python train.py --n_layer=11 --d_model=160 --n_kv_head=5 --head_dim=32 --vocab_size=2048 --norm="layernorm" --norm_eps=1e-06 --positions="learned" --tie_embeddings=true --lr=0.00443 --weight_decay=0.07 --warmup_steps=200 --schedule="wsd"
Each number is 128 + 24 x the weight over its row's rms, rounded and kept within 0 to 255. Layers, rows and columns count from 0. Numbers have three digits each. The size before them is the row's rms in percent of the matrix's.

# layer 4 MLP down (transposed), 640x160, rms 0.196, rows 483-500, columns 0-79
083:112106136125162127110125137123127102132141147116103129102113102074129117091107116135118139152137109109142115134173139112139070135112127137126144159062095109099148140139144119135132117129137178148121138124131103130135142122122135121116108180
102:163158092175132139149147112106148146116173131132128128112087091095145156118134108096125147103178100129118122084103145127106131109113141094118122138171112123148130151150076126161105132141153104144127107114125157102123111125118092098115138117
086:100132134170126123140177128128113117139112133123167107119149169125103159128134114142120151137110144126117107154066145154117143116147093109135172103134178098150060140118118116107105094092133115132115126123117135134153096124122138090123154099
110:083106133139158167108140142113160084123128143126162088143156138116176148148146098110108099178119130136114127123137188160164146111146082125119165124106164141155137126128113106115130127100121130114119131091128163145138113166150138110071146158
095:189160103130093106108139123132128133180102117140134135137130152106140149162146141127127108084118113113146117136128142108103149109122114128127113117141113156126154130153155158106130156106164119151086126111138131093154167116142070140148126096
098:090108137153123157149114145139126147135114145130106134109109119137126117144136118122172123135197157120150168108144148083089120134137140124087155110158136128107155122114167093127082129126128119116081092129132157084130141184135095071131125097
104:113164179085146100106135152142132129179126149123132127144136113076124109115139107158136134062144103112103114138106114090106144139136127164180106139177139097127119162128175138143123164153103122115143124122092132158113125122128139081107135081
096:119074146145130124162109135169099139164080142127173126127124147141157119149175130128142132104152114116146146111071135128111174081141115141160145136115134140153148111150126116140119104138150111112166096104124133164167095122080129141135110166
102:127146158155102144112119150145122120101093117111110113100073122103113136125161149135106145131116102177096115128126112166155077120127161150131117186125145178132139132143113117117151121137165131134108134117123127103110089134108131138154079130
104:111124161155148102138110101109116123092115136129145117201162114136109136102091125124111123100130150109128105130134095151129129147112103161117117157116147095128113118142103127076142142155117111133140109108146188104112124085060078119148093135
117:144108141147128129167127172125111180138111118181138156148108119116182116112108110144140148137133108118118085125126135096121137113138130110144135102114135116134125125123119126106096177119123131114158138155183169110091121101184095100120129111
086:144098112165113133128150119148124120128140091132136128128126162157130159175140103161161090151134138152167112115127147110186134126110113135093140096133089135129138176136117108126138127146166143114146124132122156113115158110154119088132118109
090:136091150133126138134112118147103103134125198162117160117135089179153111129097137134120141129151129139144105173124152141128133181131109096138149064131139135129173111112105133085130109106139097183103105188108156108130114134126056105118146161
103:117139139100142128121185121135127121121163140137116116146138143095128143081117155146126126065101192172099111137161136130143161137148142157142170108173122161138122193124108095106087145141138110119185115128186139126149142110144126110111120153
115:154132138109143136103152142107123151128136175100137111119140120108114163096109157148106149124107119129118125164096114146134121142123117098117112095149138125146142131108149127133153114133132107166163143149135157100099131137137153086129141084
137:114102118125114126140151108133068131116138110153106152116138133127131131083126135150135107093143100100130153141133126108112148151126117143157150117179123101094080159102115094106113090098080122084118152122156117174128107142117143127125096125
115:136111091140133081189137102144141104089141115120157106116108143180126133114121135166116098157151112123145098181122085086130125094117069148136119137142097177156125127137157089117118176117089133110131131134155147156108127148117134161161151099
091:159143158184105166129114129114124101130085145116132138101121105150131146110152098188125126087138152158141171089124139132099128123144093126118158103113112147131096124170146081107072074134116115112137092112135140125153101109114149100090120134
# layer 4 MLP up, 640x160, rms 0.225, rows 484-500, columns 0-79
103:126170122161123137117117114120129101123132142118113180129111151165144131121129165108111072134110104159118125129125106184123149144151097125156117126098125153158140066135094132171100106133161116128132143158094115173123137098097156164113135101
089:133131113118086153127107151121110106141084163095125148177118130130150067147123134125084117130077099068144121134153150116168120159152098126146129152143139137157093112100119138129136110109129119089113123165104140101117123094151100160151116157
095:132123195121100132190140121118165101161097157149098128134132094100093133133095130121142115153112124133161129079113125149148125108131131169118158150103131128129108102091101110127142080131149121116128165128114122147087111131145093100148194113
103:116091153119172142131134091106130098089140127116104102141122123132154151134117130069161148147118155083149172153139123097131138096108154156123107134114097142149097109112155087096133141123146130098193122140138096133121136103142118141113124098
097:160145160151147097171114095166162119115131129137122120150143162124150129163098140146112142146093166132135116125087102153139076093153133098171137105137170087116136116144131091124139133126103135132121121127157110116184159121118138124098175113
100:161111134138091123146146133117148169122104102130107097122092109133137133160099121061089159146149126086150145127120114158105141153157128140157119141129096161176147131113093120156091062099163096105110129130096126158158125133114145164109110135
093:083133103140197142116104119133127139124122116139161138170141133154164122128136064139122123158149143146170122125172110122174126136163134110116091136107147060158160128087129104115093104095131151085123134153114136099174131134135116109169101161
106:114170132172113137109143120081172116116131137159098144129131110109119123118096140129071133111159122091108129134122119145158108096156106152174071084140137093119117130119113127162132142104130129130083106099155130127169067131156159132123160083
107:140142139160113137177176121141126129122140133111120127130126106152122103096131130136149137108116142100171120145146138119141136153141114153148100135080143100121130103097099118128108159134144172170093157164124168096106089103071110083119120102
109:161125147127130121180143143138086157104095094128112136116120111134113095128099098141150139141165097150157098133127124089133077112139140125103134111162123137111107107162122133138117106111147152159133141128121148163124130129125155152114138085
076:119134113139081112096137111108152139134129124092131139187117086177153135096127127125152106129127099131112117094119163112113158102126128108104090152130115129152127161123112131107146117115159141100123098107097128118115160142107115130113135130
087:134138159128132158195138117160139103112130107126090129140107095141156129138141125125128119124121105148119101150134084110145130138153168117149158143126141092146178136141124152118144137173116122130091202112127138141136168100149149132140118142
102:135144141132145135105121147097124133099112069146116163122137063089095111150172118101136104150135146081131130117109118126174141173110142088144064127103148148113124129155139128135107098110141095184130136143115110156152129131113081097131168126
080:124114114068120184142112075107104151131185073123141150150114112134134137116122120153137095151155146115153174161145121111153142138104124143150123135149156153128120088122135102111152147104129144118129182122143117129151107118159125133126170109
128:150117184117157135154172106134092126099121097144147131108136097142157146110077161080122156147063100129174128121113099141138126130123147130111143138103135102096103118116094157159088114144105109134159137133143134095098103173124155182167102146
110:137179097130143136133120158098147092120181121137132125123128109144114100146113143115126156151151104117089129170118137133147140114166091126127090142130147126145088107123100144127104080101144130113124095178143111121111174143084162166134136125
093:122133164131105144102189150169155144131108137154101138117146151124126135120114156136133161171117117118137170149106099130146105143166158102110107122131149118132090102145170172107160124151096122144158116114141125174128108132125142118091137166